Weights of a small GPT-style language model, trained from scratch on English Wikipedia: 202M tokens.
Each number is 128 + 32 x the weight over its row's rms, rounded and kept within 0 to 255. Layers, rows and columns count from 0. The size above them is the row's rms in percent of the matrix's.

# layer 6 attention key, 256x160, rms 0.0484, rows 202-251, columns 0-39
size [105 101  85 107 105 100 100  99 101  92  93 105  97 111 108  92  97  94  98 126  99  99 109  99 112  88  80 103  73 117 159 112  92  92  96  89  99  95 103 111  83  91  96  96  85  96  96  85 103  94]
[[162 102 119 174 118 144 107 116 120 128 150 126 124 125 119  59 107 115 140 111 134 139 172  99 137 156  96  87  95 155 169 131  96 118 143 141 122 146 120 120]
 [111 165 173 113  97 147  96 131 106 175  87  83 163 147 138 171 142 117 143 118 125 123 138 117 109 135 136 134 176  96 167 147 177 200 140 145 162 186 146 155]
 [137 100 174 101 124  68  98  88  88 173 135 128 121 117 121 211  87 107 120 139 128  81  99 161 175 144 132 110 108 108  95 103 125 122  99 136 122  81 131  95]
 [130 158 171 152 121 130 135 149 123  85 130  81  77 100  88 142  92 152 154 198 184 138 116 171 121  47 101 113 134 186 122 112 152 106 174 117 151 109  91 144]
 [ 92 110 124 101 160 109 155 158  68 121 125 156  79 204 123 144 130 115 163 137 102 114  80 145 155 176  94 189  81  98 142 163 177 104 111 167  73  78 124 137]
 [ 90 119 168 205 150 165 135 169 112  97 130  96  95 147  90 173 141 194 119 117 140 138  95  92 108 190 180 119 165 128  77 184  99 115 107 143 124 135 147 195]
 [121 164 120 112 149 107  94  83 158 125 227 137 123 139 109  96 141 190 128 101  68 149 174 109 118 160 149 136 113 163 104 111 151 117  85  95 137 104 149 145]
 [176 159 145 143 101  90 127 154 149 180 149 151 141 121 132 183 182 167 141 158 149 130 117 139 124  89 127 148 114 102  75 105 101 150 135  61  91 111 132 182]
 [100 112 158 210 107 118 161 198 139 134 157 212  72 115 131 140 118 148 104 170 166 144 121 111 128 144 146 130 162 126  83 148 167 159 106 140 104  89 103 154]
 [106 115 130  97  66 152 189  79 118 139 106 159 101 126 201 105 186  77  97 180  72 150 189 162 105 101 180 107 135 128 182  83  82 137 137  78 177 142 140  80]
 [128 132 118 201 192 167 108 137  77 117 155 137 104 138 154 128 124 169  71 164 120 128 131  86  66 121 210 145 100 150 124 166 162 127 146 133 192 137 149 145]
 [167 128  99 116 164 131 113 128  77 100  77 108 154 121 128  97 131 146 153 115  88 109 129 148 107 179 121 139 103 135 170 126 125 130 144 127  37 139 167  78]
 [137 143 111  73 151 204 163 178  86 162 120 145 114 138 123 108 116 147 104 140 136 173 130 112 128 173  97 138  60 180 167 138 161 144  96 146 149  87 116  76]
 [182 156  85 100 128 185 132 174 147 122 130 148 116  92 124  73 158  74 133 136 160 134 168 151  89 135 130 108 123 124 241 203 129 108  95 149  98  98 161 127]
 [118 172  91 115 177 175  54 129  98 176  95 141 177 154 178  51 151 137 113 133  84 147 150 134 139 152  84 150 156 120 134 118 113 134  93 179 110 106 142 123]
 [ 95 124 153 110 173 109 150 111  43 158 103 161 165 129 141 139 144 184 126 114 161 114 214  92 144  97 172 138 151 125 109 110 104  87 196  61 129 155  80 116]
 [105  68 141 124 129 145  87 165  92 158 110 167 114  93 155 115 106 117 116 147  78 165  79 135  95 160 149 108  85 121 109  85 163  93  88 140 141 134 135  93]
 [ 53  51 162 149 140 176  90 126 171 129 141 127 135 127 156 121  93 121 202 133 133 172 141 107 146 135 120 186  97  81 127 160 134 120 124 170 152 174 147 141]
 [104 129 151 181 110 141 109 131 134 165 147 143 129 155  72  82 105 106 130 146 188 126 111 103 113  49 108 113 125 108  33 147 102 141 161 141 109  81 158 125]
 [104 150 134 114 118  55 196  70 156 147  98 135  98 149 115 195 141 124 128 104 192 100 113 149 114 132  83 122 110  97 103 139 131 138 189  67 125 126 121 198]
 [155 106 122 150 152 123 100 121 128 134 145 131 127 131 211  58 114 114 108 110 128 130 100 135 162 140 130 147 135 117 109 108 131 135 159 173 111 156  65  92]
 [126  68 105 129  98 135 125 140  90 141 124 129 115 179  86 102  90  92 138 162 110 149 169 170 158 133 142  68 100 143 144 119 141 110  91 156 131 143 147 106]
 [105 148 110 111 200 159 114  96 104 113 161 131 115 149 200 137 158 104 158 132 181  96 137 136  87 123 122 133  97 150 192 127 139 114 175  99  99 102  74  66]
 [143  97  93 122 134 195  94 117 179 171 186 110 129 158 168 103 149  97 123 151 125 163 135 164  95 115 113  92 112 107 113 120 169 183 166  96 136 174 131 106]
 [141 160 164 116 154 128 136 109 116  80 121  72 127 116 161 133 107 126 124  87 178 106 125  93 140 169 145 166 166 143 218  97 119  97  82 132 125 143  92  92]
 [129 103 100 151 148 174  97 123 106 161 127 126 128 134 141 125 142  78  99 177 102 162 122 158  84  81 113 101 101 162  94 160 175 149 156 142 160  86 157 186]
 [ 85 142 163 107  75  96 139 154 126  43 106 124  72 115 121 115 122 168 144 106 153  93  96 123 148 144 104 171 119 116 133 105  54 107  99 136 124 104 107  79]
 [140 135 148  98 136 108 131 159  83 109  93 102 123 107 147 132 135 122 178  62 147 120 120  76 130 168 140 147 145  99 189  96 101 102 120 136 115 158 110 111]
 [127 203 157  97  73  78 145 134 104 137 148 143 116 149 196 138 144 136 164 122 137 164 116  81 126 124 135 187  85 119 123 163  62 102 174 124 100 165 148 108]
 [145 114 154 135  76 109 145 161 105  87 117 100 116  96 118 143  98 128 149  74 184 133 112  72 141 173 159 152 138 111 160 106  95  96 120 131 120 158  99 107]
 [101  74 102 140 199 140 100  95 154 162 162 114 159 134  77 124 121 115  97 148 111 127 144 129 141 136 168  71 162 136 122 129 203 116  92 134 173  94 158 170]
 [173 178 136 139 145  96 145 106 109 101 111 116 164 137 155 143 152 101 146 120  93 134  99 182  58 114 110 143 108 114 134 168 119 164 215 105 128  86 131 141]
 [204 134 158 108  89 148 184 214 140 162  88  91  81 130 164 166  64 102 153 135 137 145 185 128 175 195 145 139 164  94  78 133 158  99 126 141 150 208 115  86]
 [142 112  93 177 140 102 125 141 159 101 125 165 124 138 100 118 139  70 126 102 136 169 108 140 127 147 115 105 100 125 128 128  93  99 115 145 148  87 180  87]
 [106 146 120 150 128  94  92 200  44 117 192 149 116 109 198 116 103 101 140 104 102 128 143 109 148 156 132 163 131 111  87  47 101 148 192 103 132 123 187 123]
 [ 98 139 157 106 162 103 135  62 145 121 134 106 155 184 122 120 160 201  88 122 150 141 117  82 100 145 149 152 148  68 167 155  86  76 152  86 101 103 136 131]
 [121 139 183  99 135 132 108 115 114 196 124 143 107 164 170 125 160 157 102 166 142 176  61 113 139 151  84 131  90 116  98 137 130 175 148 152  71  89 138 113]
 [119 160 122  90 115 143  61  96 102 133 168 131 154 128 148 160  89  69 149 115 205 186 162  77 141 118 146 118  97 143  84  58 117 122 140 186 169  76 128 132]
 [196 127  86 105 161 159  79  81 106 159  56 132 131  83  89 122 113 153 125  65 138 185 132 148  70 188 104 117 162 142 166  77 182 107  95  90  81 180 160 126]
 [ 77  99 105 138 216 115 150 176 144 108  98  56 103 119 162 161 170  80 121 157  87 130 106 119 129  95 109 118 107 152 179  96  71 114 130 123 147  91  38 134]
 [170 128 126  93   6 109  96  37  65 160 162 174  97  99 167 142  89 174 150 143 198 132 139 103 100 191 104 124 163 155 152  55 160 163 120 110 166 125 162 141]
 [119 110 144 161  89 145 133 127 164  85 117 157 116 121 133  99 162 119 137 144 133 166 153  86 161 115 120 142 148 121 147 126 135 125  99 158 138  71  74 181]
 [ 92 105 115 142 165 156 156 157 110 114  87 110 147 142 100 186 122 108 128 131  95 195 150 135 177 182 123 166 199  78 132 138 165 132  53 142  87  87 137 166]
 [166 171 154  95 196 161 144 132 123 182 149 151 135 119 140 125 148 151 136 110 146 101 175 118  95  99  73  84 200 108 158 125 134  80 140 142 181 134 210  62]
 [ 96  94 106  71 141 155 112 148 136 151 145 138  87  98 169 148 133  79 119 161 111 129 170  77 136  99  89  83 163 101 115 104 106 137 130 184  97 150  80 147]
 [114 115 164  99 128 126 142 173 158 161  94 141  89 158 130 186 199 130 155 125 116 144 176 113 191 143 134 157 116 128 131 168 119 105 145 143 145 126 108 164]
 [184 168 130 142 126 145 140 134  76 122 118  77 160 103 106 118  77  99  98  88 121  94 172 144 162 156 131 108 145 103 136 113 151  96 133 110 106 144 164 123]
 [121 137 173 172 122 147 140 183  98 169 140 122 121 142 158 140 163 170  96 111 127 118 169 109 107 160  65 130 158  96 137 135 165 115 110 162 152 164  75 175]
 [ 70  84 106 152 125 118 102 172  97 176 114  92 136 218 189 120 159  97  94 176  98 117 159 112 150 132 111 129 144 106 147 117 115  94 183 152 131  79 138 133]
 [129  66 160 126 151 187 101 109 180  37 147  72 106 132  94 121 130  40 170 114  80 173 113 122  99 118 126 130 131 152 161 134  73 124  89 121 125 122  48 126]]
# layer 6 attention query, 256x160, rms 0.0498, rows 203-251, columns 0-39
size [ 96  89  98 109 109 108  91 107  95 101 104  85 100 101 103  95  98 117 103 106 107 124 123 122 121  85 102  58 117  98 148  86  88  92  87  93  92  98  95  80  84  93 103  77  94  98  82  92  91]
[[133 132  67  97 137 116 105 140 121 106 127 160 144 149 157  91 108 123 140 165 167 131 124 154 104 166 128  92  85 109 121 123 172 226 143 129 132 169 176  51]
 [147 156 141  78 109  86 154 115 171  78 132 149 141 144 134 116 163 100  81 105 163 103 107 125 112  54 105 134 203  78  60  78 129 212 144 145  91 139 104 115]
 [146 116 114  94 110 157 164 129 132 133 144 125 136 100  91 132  86 118 148 121  94 106 125 127 124 126 113 208 147 126 207 193 123 126 132 141 154 138 104 145]
 [ 96 105  88 215 131  94 145 133 156  93 177 141 122 211  93 213 139 145 118 174 131  59  90 169 112  77 128 149 124 149 120 160 154  55 154 158  85 126 138 171]
 [145 136 146 160 185 210 139 136 141 173 123 121 138 154 106 147 140 118 123  99 113  87 179 199 100 209 152 139 147 162 114 136 118 147 125 132 131 110 147 108]
 [167  90 144  90  82 113 123 101  84 128  93 103 132  66 127 165 117 105 158  69 140 158 143  80 123 154  97 182 146 159 174 120 155 120 168 101 113 189  64 125]
 [102 171 151  95 127 120 117 111  79  97 184 133 176  73 110 119 112 182 114 131 147 130 151  66 114 176 156 130 109 186 180 103 174 148 161 120 113 140  99 190]
 [126 100 138 168 138 168 134 135 180 200 143 147 124 122 136 111 166 138 156 164 206  90 162 108 126 101 140 149  83  92 199 157 143 125  97  99 106  80 114 128]
 [136 149 127 150 121 156 164 171 156 112 138 108 122 123 137  99 184 118  97  82 106 124 150 147 140 131 117  94  92 185 151  68 117 142 118 196  92 108 178  97]
 [ 96 102  40 128 177 120 144 166 144 180 168 139  47 157 153 107 114 122 156  90  96 104  85  48 119 149 175 118 125  82 121  85 184 135 131 124 125  85 110 128]
 [ 98 108 136 172 117 137 147 125 164 164 147 136  83 210 151 160  85 190 134  97 127 162 137 197 157  98 138 186 135 159  92 138 177 131  93 165 100 116 164 137]
 [138  97 100 167  41 121 187 164 142 150 179 155 175 108  94 149 156 182 164 175 148 148 198 105 171 162  95 153 123 141  48 159 157 126 136 152 137 150 130  67]
 [123 176 140 152 128 176 186 126 167 181 122 117 115 144 145  98 118  84 176 104 130 103 113 155 121 138 101 135 124 128 183 114 159  72  99 118 106 191 181 120]
 [120 157 116 135 126 142  86 157 125 141 136 135  86 153 156 122 167  72 115 118 178 136 152  95 161 148 133 117  81  96 134 127 125 129 159 140 148  69 172  95]
 [183 150 113 124 135 105  75 174  90 162 125 125 138 107 147  67 157 172 138  96  79 223 166 130  91 135 127 157 104 144  85 105 179 123 147 104 160  99 108  68]
 [149 104 112  82 137  77  91 152 138 107 130 136 160 134 108  74 119 168 102  75 160 130 129 160 160 101 130 125 119 149 147 103 158 129 112 110  93 133 174  73]
 [117 115 119  88 124 174 172 161 158 171 117 135 149 124 112  94 136 188 163 105 155 136 173 126 123 140 111 116 157 194 158 165 120 134 167 127 200 157 104 153]
 [108  88 153 184 127 128 123 100 106 125 184 137 115 119 102 117 127  38 127 171 162 102 126  87 150  98 116 105 123 110  81 137  92 104 104 140 114 155  82 161]
 [132 173 186 105 115 143 160 145 161  95 136 166 232  90  81 178 140 129 134 180 119 132 106 152 176  84 149 148  86 158  79 152 158 158 172 152 138 114 206 154]
 [153  77 139 125  37 128  97 137  91 103 140 159 118 112 163 115  58  96 128 115  86  98 165 107 170 139  79 150 128 186 112  99 122 112  96 155 110 161 126  94]
 [105 128 128 159 114 120 155 120 132 126 170 110 113  87 136 153 152 108 130 121 196 123 132 113  92 106  97 119 121  56 174 154  73 138 124  98  99 154 173 118]
 [150 179 146 176 137 159  68 142 129 164 214 139 142 163 114  68 123  99  79  83 144 134 160 185 123 168 112 160 180  92 121 117 186 186  99 105  93 146 159 142]
 [129 131 112 146 118 121  51 105 115 117 115 179  81 140 122 143 123 179 141 108 168 118 151 131 159 161 118 159 117  98 123 131  68  96 151 112 129 116 106  95]
 [ 97  94 118 105  55 100 165 146 131 124 114 115 147 108 132 151  93 117 133 140 122 140  80  55 168 144 125  91  61 219 107 148 100 105 108 175 153 131 103 163]
 [163 182 159 133 181 145 112 131 131 149 124 111 136 177 103  66 124  92 101 135  91 138 146 189 123  78 147 111 169  98  77 147 154 174  74 144 118  64 188 169]
 [101 124 125 129  73 142 117 174 124 110 120 108 120  94 106 154 160 167 163 121 146  94 130  79 126 146 105 181  96 124 163 134 129 101 176  99 119 149  74  98]
 [104  71 106 134  64  73 139 177 103 105 108 135 118 103 170 167 147 139 160  89 115 127 121  65 134 152  77 131  89 148 162 119  70  80 136 148 137 183  84 107]
 [124 169 105 128 113 136 113 126  81 127  83  80 128 116 121 108 141 134 148 163 145 109 110  91 122 169 162 173 154  87 106 122 145 118 113 152 125  97 127 130]
 [104  96 112 137  49  79 135 179  95 102  85 114  87  99 165 134 119 141 158  81 165 136 103  55 105 142  80 141 121 136 178  73  71  93 163 127 140 147  91 103]
 [159 123 122 102 175 139 132  46 150 179 188 106 175 196 141 150 191 122  91 127 102 149 160 138 148 129 156  86 131 153  96 125 163  96 124 173 166 107 158 172]
 [183 149 131 143 175 126 137  91 140 143 145 116 160 101  78 108 135  88 107 158 125  87 113 172 122  91 172 151 138 107  86 182 188 190 115  94  96 114 165 138]
 [155 121  94 115 179 118 115  90  95 145 142 116 164 114 167 127 137 169 172  66 138 142 158 161  77 165 106 179 167 182 123 120 136 122  70 119 115 132 141 152]
 [ 72 107  97  82 134 114 144 162 162 102 151 157  89 170 117 143 106  92  64 134 121 171 137 120  98 119  99  93 154 158 139 143  66 155 166 185 158  89  99 114]
 [133 198 153 145 124 121 148 138 127 130 129 133  78 143 138 133 165 112 120 134 117 149 129 137  85 125 109 119 156 116 176 114 106 196 133 113 124 139 183 133]
 [127 192 154 125 122  99 126 130  61 142  95 108 174 106 138  76  90 190  82 108 103 115 108  42 146 152 109 109 170  67 174 164 113 136 163 167 156 104  69 129]
 [203 150 163 108  92 144  98 140 132 142 147  74 114 171 134  87 118 170 152 137 142  93 129 165  63  98 171  94 155  86  69 113 111 148  95  93  77 162 131 109]
 [ 97 112  78  94 115  90  99 113  65 132 156 118 169 165  62 147 171 151 117  75 139 137 111  56 132  75 118 102 138 175  52 105 181  85 124  88  79 137 101 161]
 [101 142 157 157 132 115 144  82 103 139 123 100 132 146 177 134  92 139 144  90 109 177  76  92 170 194  92 126 139 129 134  83 105 107 130 133 112 145 124  85]
 [132 174  82  87 159 153 182 115 138 153 115 113 141  67 151 101 128 104 145 147 120 131 198 145 152 136 160 128 108  73 137  94  86 146 206  67 181  80 126 120]
 [100 103 127 146  50  21 143  76  91  92 123 150 103 175 143 169 165 129 124 114 151 221 116 150 129 151  86 153 142 119 125 201 158 101 101 108 151 131  86 134]
 [139 100 114 136 114 145  69 108 118 110 130 130 140 166 195 152 185 147 128 110 139 150 122 135 144 125 144 119 111  92 119 110 139 132  91 148 166  96 191 153]
 [152 132 106  90 159 138 215 159 200 129 162 151 152 165 115 172 165 156 141 120 103 177 141 147  57 143 141 124 124 118 104 142 114 128 110 121 132 165 190 149]
 [100 171 165 104 160 156 139 159 108 125  72 166 160 123 149 126 130  94 124 102  91 107 139 100 182  90 112 123 115 164 138 159 101 121 178 217 124  93  97 149]
 [ 77 119  79 114 166 175 150 131 117 150 174 171 147 173 142  67  83 127 127 117 105 115 179 128  85 105  83 129 125 114 126 133  83  74 133  66 101 185 144 125]
 [139 134 130  90 140 146 174 147  63 161  67 180 171 130 111 132 165 142 119 111 138 130 195  75 127 183 155 154 173 117 107 160 110 117 152 121 116 108 158 118]
 [128 135 132 136 125 108 224 116  86 144 119  84 131 121 155 142 104  86 112 151 160  94 110 158  94 135  62 134 153 156 155  87 147 107 164 129 170 134 130 178]
 [105 136 102 111 118 111 173 189 161 152 174 137 144 161 187 149 165 153 101 124 166 158 123 128 175 132 114 176 156 138  94 170 157 154  52 129 102 146 138 135]
 [109 120 125 133 137 134 114 188  96 197  62  80 109 111 158 114 156 147 100 112 134  74 165 123 132 131 148 109  80 151 138 180 144 128 125 120 146  67 171 178]
 [175 107 152  96 135 134  59 162 164  89 178  68 162 119 116 104  95  67 145 138 152 158 156 105 102 108 126 149  89 115 102 114  89 146 109  89 144 169 133  94]]
# layer 6 attention value, 256x160, rms 0.0605, rows 192-223, columns 0-39
size [107 111 104 109 128 117  98 105 153 118 206 100 125  93 114 127  99 119 107 117 110 110 106 121 104 113 104 117 131 127 130 108]
[[108 167 153 169  88 134 125 110 159 127 148 125 127 108 154  94 154 187 144 120 127  98 180  78 160 102 182  83  73  87  81 100 116 127 114 104 173 136  78  80]
 [123 175 129  77  76  91 102 177 139 151 153 149 119 136 125  66 175 106 119 149 132  40 152 149  90 131 184 146 131 153 165 162 127 139 147 152 145 213  64 148]
 [147 128  89 141 213 186 153  81  61 117 146 100 121 113 151 176 103 101 110 177 178 112 107 161 128 163  92  97 108  80  70 131 132 139 151 144 110  65 135 124]
 [139 125  79 122 116 103 110  60 147 140 138 139 142  42 136 151 143 103 186  96  72 168  51 166 143 167 124 121 141 195  98 166 130 185 164 141 127 113 107 113]
 [110 157 114  89 126 142 118 167 145 176 129  97 126 135 126 157 126 114 134 105  28 135  92  96 103 127 128 133 142 183 194 133 126 113 141 144 143 116 169 143]
 [ 95 157 101 116 111  80  87 139 114 105  78 102 132 137 124 122 130 112 209 120 189  91 121 125 151  90 142 114 139  96  73  87 134 151 147 142 115 128 129 104]
 [124 158 154 101  84  92 147 119  71 107 114 100  94 148 136 100 119 159 151  92 121 188 112  89 210  89  75 153 136 122 118 179 147  98  89 154 136 127 166 163]
 [ 93 129 112 184 146  73 154 140 120 187 111 125  96 129 129 186 144 152 176 137 144 173 115 150 149 114  98 132  96 206  78 127 125 141 153  91 128 105 110 124]
 [142 104 169 132  94 163 101 153 122 126 146 136 105 174 120  97 142 129 141 139 115 146 109 161  88  93 183 131  90 118 134 116 130 128 116 158 183 172 103 175]
 [ 95 101 121 127 179 129  91 128 141 108 114 123 182 163 134 172 132 178 109  84 109 147 178 167 100 120 125 149 112 147 168 124  96  75 106 105 130 158 162 108]
 [118 130 164 158 105 150 142 143 129  62 117 146  97 139 177  55 143 178 105  94 140 190 108 148 128  89 163 126  75  99  98 152  95  76 117 106 116 156 107 128]
 [130 108 159 103 130 101  96  74 157 117 153 131  96 152 143 111 126 174  85  97 158 128 180 132 136 183 119 130 118  92 169 109 159 122 122 146 123 105 187 135]
 [149 100 149 148 186 166  94 159  94  80  84 146 137  98 135 159  96 123 124  67  73 155 136  97 147 109 139 127 146 140 161 145 124 118 158 131  72 120 163 108]
 [118 109 127  90 107 167 152 145 145 137 208  97 137 106 135  98  63 141 165 147 170 115  97 160 137 134 120 130 113 112 124  74 124  82 163 104 139 140 163 140]
 [158  94 133 113 130  85  90 164 212 123 158  95 123 123 106  94 163 132 110 111 150 161 170 116 145 129 189  64 138 138  91 143 133  97 126  92 156 122 160  75]
 [136 133  97 135 106 155 145  83 159 151 155 128 132 184  98 117  95 105 148  97 153  88 126 128  73 122 138 143  85 144  77  83 160 140 126 144 130 158 130 140]
 [150  91 125 136 128 101 128 146 112 152 156 145 114 182 143 117 149 148 101 160 152  90 129  48 144 103 113 172 116 144 111 169 144 157  99 165 116  96 130 115]
 [145 107 153 115 169 179 127 130 108 102  57  90 174 107 118 130  81 116 138 171 112 119 145 111 165 123  87 142 159  69 148 175 138 126 109  69  72 124 198  86]
 [128 128 129 162  71 153 129 115 155 124 153  97 151 119  93 122 130 124 142 111 146 175 187 146 125 217  90 162 160 166 105 215 161 124 142 122 135 130 156 129]
 [ 73 118 152 110 127 164 122 181 111 153 149 149  94  97 115 113 165 143  86  81  93 130 111 107 155  94  72  51 138  95 102 176 142 113  38 162 121 121  79 130]
 [121 113  78  61 165 168 145 134 111 185 169 118  94 119 117 112  68 118 148 159 188 116  90 180 130  81 111 129  88 168 152  89 174 116 127 161 153 120  88 157]
 [135  95  93 112  83 105  20 120 114 129  97 132 117  89 105  62  79 123  77  63  86 132 108 106 145 119 139 152 139 181 148 135  87 181 142 125  67 123 147 109]
 [102 108 159  98 110 166 109 166 171 119 132  76 160 148 166 128 123 136 104 137  95 158 158 163 152 148 171 113 110 166  74 107  67 124 142 115 146 168 129 125]
 [139 149  92 144  83 159  92 164 141 130  92 113 165  83  86 134 119  74 126 100  73  72 132 165 115 143 137 122 167 186 161 118 131 179 103 125 101  96 162  83]
 [122  98  78 147 148 135 150 108 110 164 144 113 119 190 121 141 163 143 136 157 146 142  98 152  81 132 167  82 117 152 127 133 189 131 166 120  98 170  96 108]
 [165 121 161 143 160 131 123 174 103 118 122 134 103  89 177 141 149  77 136 150  70 126 157 123 140 165 133 180 104 100 112  48 100 135 110 114  84 142  86 124]
 [162 179 165 166 130 130  65 117   0 174 127 148  97 121 176 117 179 137 144 123 164 128 127 127  71  56 173 146  70 155  84  81  78 171 151 121 130  92  91 106]
 [126 136 111 115 184 192 103  94 116 115 157  44  59 132  96 171 117 117 130 126 119 154 133 105  73 134 100 107 176 110  69 106 118 151 148 121 120  92 153 116]
 [173 159 176 120 166  85 108 145 190  80 163  82 148 157  88 100 138 158 103 106 125 149 157 142 146 184 152 100 104 169  92 130 172  97 156 117 172 119 185 142]
 [137 143 175 109 136 116 158 144 150 115  73 124 178  65 128 115 104 115 138 173 153 160  92 156  91 124 102  94 122 135 123 180 109  96 165  93 156 163  89 113]
 [ 57 128 141 143 118 111 132  70 166 130 230 123 135 149 130  63 145 144 145  84 142 137 100 126  76 142 152 148 120 163 157 112 123 111 140 108 158 118 128 114]
 [175 113  91 185 111 127 141 162 127 119 103 143 160 164 118 102  87 165 141 130 140 107 123 144 176 166 162 124  99 133 179 103 168 117  94 109  86 130 128  91]]
# layer 6 attention output (transposed), 256x160, rms 0.164, rows 192-223, columns 0-39
size [ 87  91  86  90  88  99  83  85 112 101 147  85  88  84  91 105  92  94 101  93  96 100  89  89 100  99  94  93  61  82  85  87]
[[119 106 134 116  68 112 137 174 108 103  90 112 100 142  98  89 115 145 142 159 139 141  93  71 118 186 114 203 157 119 179 203  78 119 119 103  78 128 107 224]
 [130 168 139 117 156  76 116 165 104 101 115 106 185 101 139 130  90 170 138 113 128 131 144 149  91  95 121 149 123 125 173  98 162 134 183 132 161 110 127 202]
 [148 133 126 146  89  79 188 183 132 136 100 125 102 171 156 139 144 139 107 159 143 132 102  95 134 137 115 116 101 183 124 108  79  89 115 117 126  87  97  68]
 [171 105  86 144 115 122 127  57 144 128 156 119 137 137 128 186 151  88 115 135 128 177 120 117 100  79 110 121 107 112 170 122 113 156  97  93  71 115  93 136]
 [135 144 129  38 170 141 165 155 106 162  93 151 126 132  95 192 147  98 117 139  96  61 122 103 103 160 103 158 166 153 137 137  87 115 177 149  79 105 132  99]
 [188 153 168 174 164 189  95 137 123 120 144 148 148 149 117 126  89 146 158 179 140 118 133  91  86 120 137 125 153 164 164  91 120 109  91 119 106 183 159 142]
 [ 69 132 147 132 161 131 142 107 167  86 134 138 133 151 163 169 148 136 149  65 147 107 101  71 126  57 135 168  73 111 112  45 105  91 144  80 160 103 173 105]
 [117 110 157 170 111 162 153 147 120 110 141 140  66 157 181 172 159 101 110 120 144 132 129  75 113 162 144 142 115 146 112 112 180 138 137  93 126 151 170 155]
 [168 206 117 106  85 147 155  87 110 133 114 145  76 109 174  70 106 123 141  95  94 178  35 121 173 141 119 152 180  71 134 166  94 114 146 156 150 102  98 139]
 [ 86 126 134 134 135 201 119 113 133 143 100 149  98 196 119 176  94 132 127 159 147 119 102 167 119 146 102 126 118 158  44 160 154 162  78 155 115 105 140 112]
 [127 107 133 130 148  75 151 152 144 123 124  92 126 144 120 138  79 123 121  82 136 101 189 124 162 124 106 136 116 184 118 132 194 100 145 137  89 117 131 126]
 [ 98 143 141 129  82 199 142  76 140 101  67 124  65 108 150 146 120 114 118 136 137 143 170 143 132 150  96 145 135 125 138 135 114 173 131 160 131 137 142 108]
 [132 138 166  96 151 125  74 133 182 158 119  84 137 140 155  83  95 102  94  74 105 101 151 144 131 109 132  77 117 159  82 166 172 157  63 144 142 119 104 133]
 [147  85  92 148 119 156 113 122 114 116  44 117 126  95 113 135 137 180 109 123 136 149 137  91  78  96 132 139 100 157  59 134 198 140  87 122  60 154 122 121]
 [185 137 121 159 108 109  92 139 170 156  68 143 178 120 109 127 118 160 120 123  78 162  99 114 146 140 143 127 143 164  59  77 161 143 133 106 153 122 137 105]
 [127  89 133 126 139 174 145 102 114 112 124 102 118 110 105 134  92 158 143 153 115  93 176 108 123 171 109 144 139 140 108 133 123 120 117 145 123 136 112 142]
 [113 161 133  85 141 173 160 190 170 150 171  75 203 118 109 150  79 192 154 104 157 105 204 124 134 126 140 152 131 110 194 129  85 102 110  97 175 160 146 147]
 [104  90 150 192  92 182  93 126 103 100 131 163 148 134 158 220 164  90 126 108 127 146 108 138 124 116 143 150 165  96 121 105 109 122 138 100 129 237 167 114]
 [ 54 139  93  42 109 113  86 168 133  84 114 131 112 155 126  68  88 143 178  82 115 152 108 136 112 133  82 114 143 101  86  89 135 137 128 126  86  81 172 157]
 [150 144 127 147 219 136 145 195 117  93 122 132 128 124 175 110 100 109 149 138  96 123 135 141 116 151 104 128 130 119  80 159 184 192  82 143 123  91  63 168]
 [103 223 160  74 102  82 137 160 124 102  80 114 162 134 132 136  79 192 192  67 114 110 120 146 142  58 137 166 130 101  90 141 196 169 125 120 169 147  77 116]
 [130 113 188 129 144 106 124 101 153 111  97 110  65 162 140  91 195  80 146 129  89  99 114  98 160 166 146 140 133 137 131 102  84 143 161 187 143 136 176 115]
 [207  99 102 198 123  85  89 135 119  78 192 204 126 152  74  94 122 205  97 168  90 190 109  87 112 109 138 176 124 136 112 133  93 118 173 161  90 137 181 122]
 [113  98 130 161  95  80  69 165 155 159 121  57 195 123 130 121 136 159  98 110 137 108 131 126  70 135 100 125 124 121 130 109 157 113 172 132 163 130 130 118]
 [112 201 110 121  64 166 106 128 131 132 128 127 131 115 120 116 113  84 145  75 117 154 150  74 186 137 153 196 163  93 137 115  47 120 122  91 113 118 132  65]
 [ 89 116 160 149 142 100 145 163 168 125  68 185 126  86 146  85 142 157 200  83  96 150 110 164 176 165 131 125 113 155  81 112 124 102 116 147 149 167 112 204]
 [139  78 174 198  96 109 127 184 129 159  95 129  99 120 128 119 115  92 116 125 129 109  66 150 105 118  23  80 108  57  87 129 146  87 142 127 161  96 139 108]
 [160 142  84 118 114 187 130 109  97 141 119 151 143 102 139 127  69 158  49 102 170  83 154  85 198 111 115 124 110 119 153 139 147 110 111  99 114 141 120 130]
 [146 146  41 129 106 175  78 224  74 132 115 139 141 149 172 142 101 109 202 123 145 129 107 136 143 141  90 112 149  47 167 113 180 176  78 161 111 155  70  88]
 [184 175 164 100 171 139 160 117 127 124 146 188 140 100 155 137  97 119 143 126 122 105 171 150  60 101 116  91 143 130 122 182  72 129 171 131 120 111 134 172]
 [ 45 110 146 120  74 138 113 161 110 122 156 113  60 147 149 159 143  90 124  68 140  94 152  85 159 122  66 159 136  83 169 101 137 113 101 160  60 113 133  93]
 [154 167 117 128  60 113 108 126 135 151  93 159 131  93 175 122 175 137 171 119 149 139 139 105  80 113  67 135  75 115  55 128 122 125 114 160 173 100 117 132]]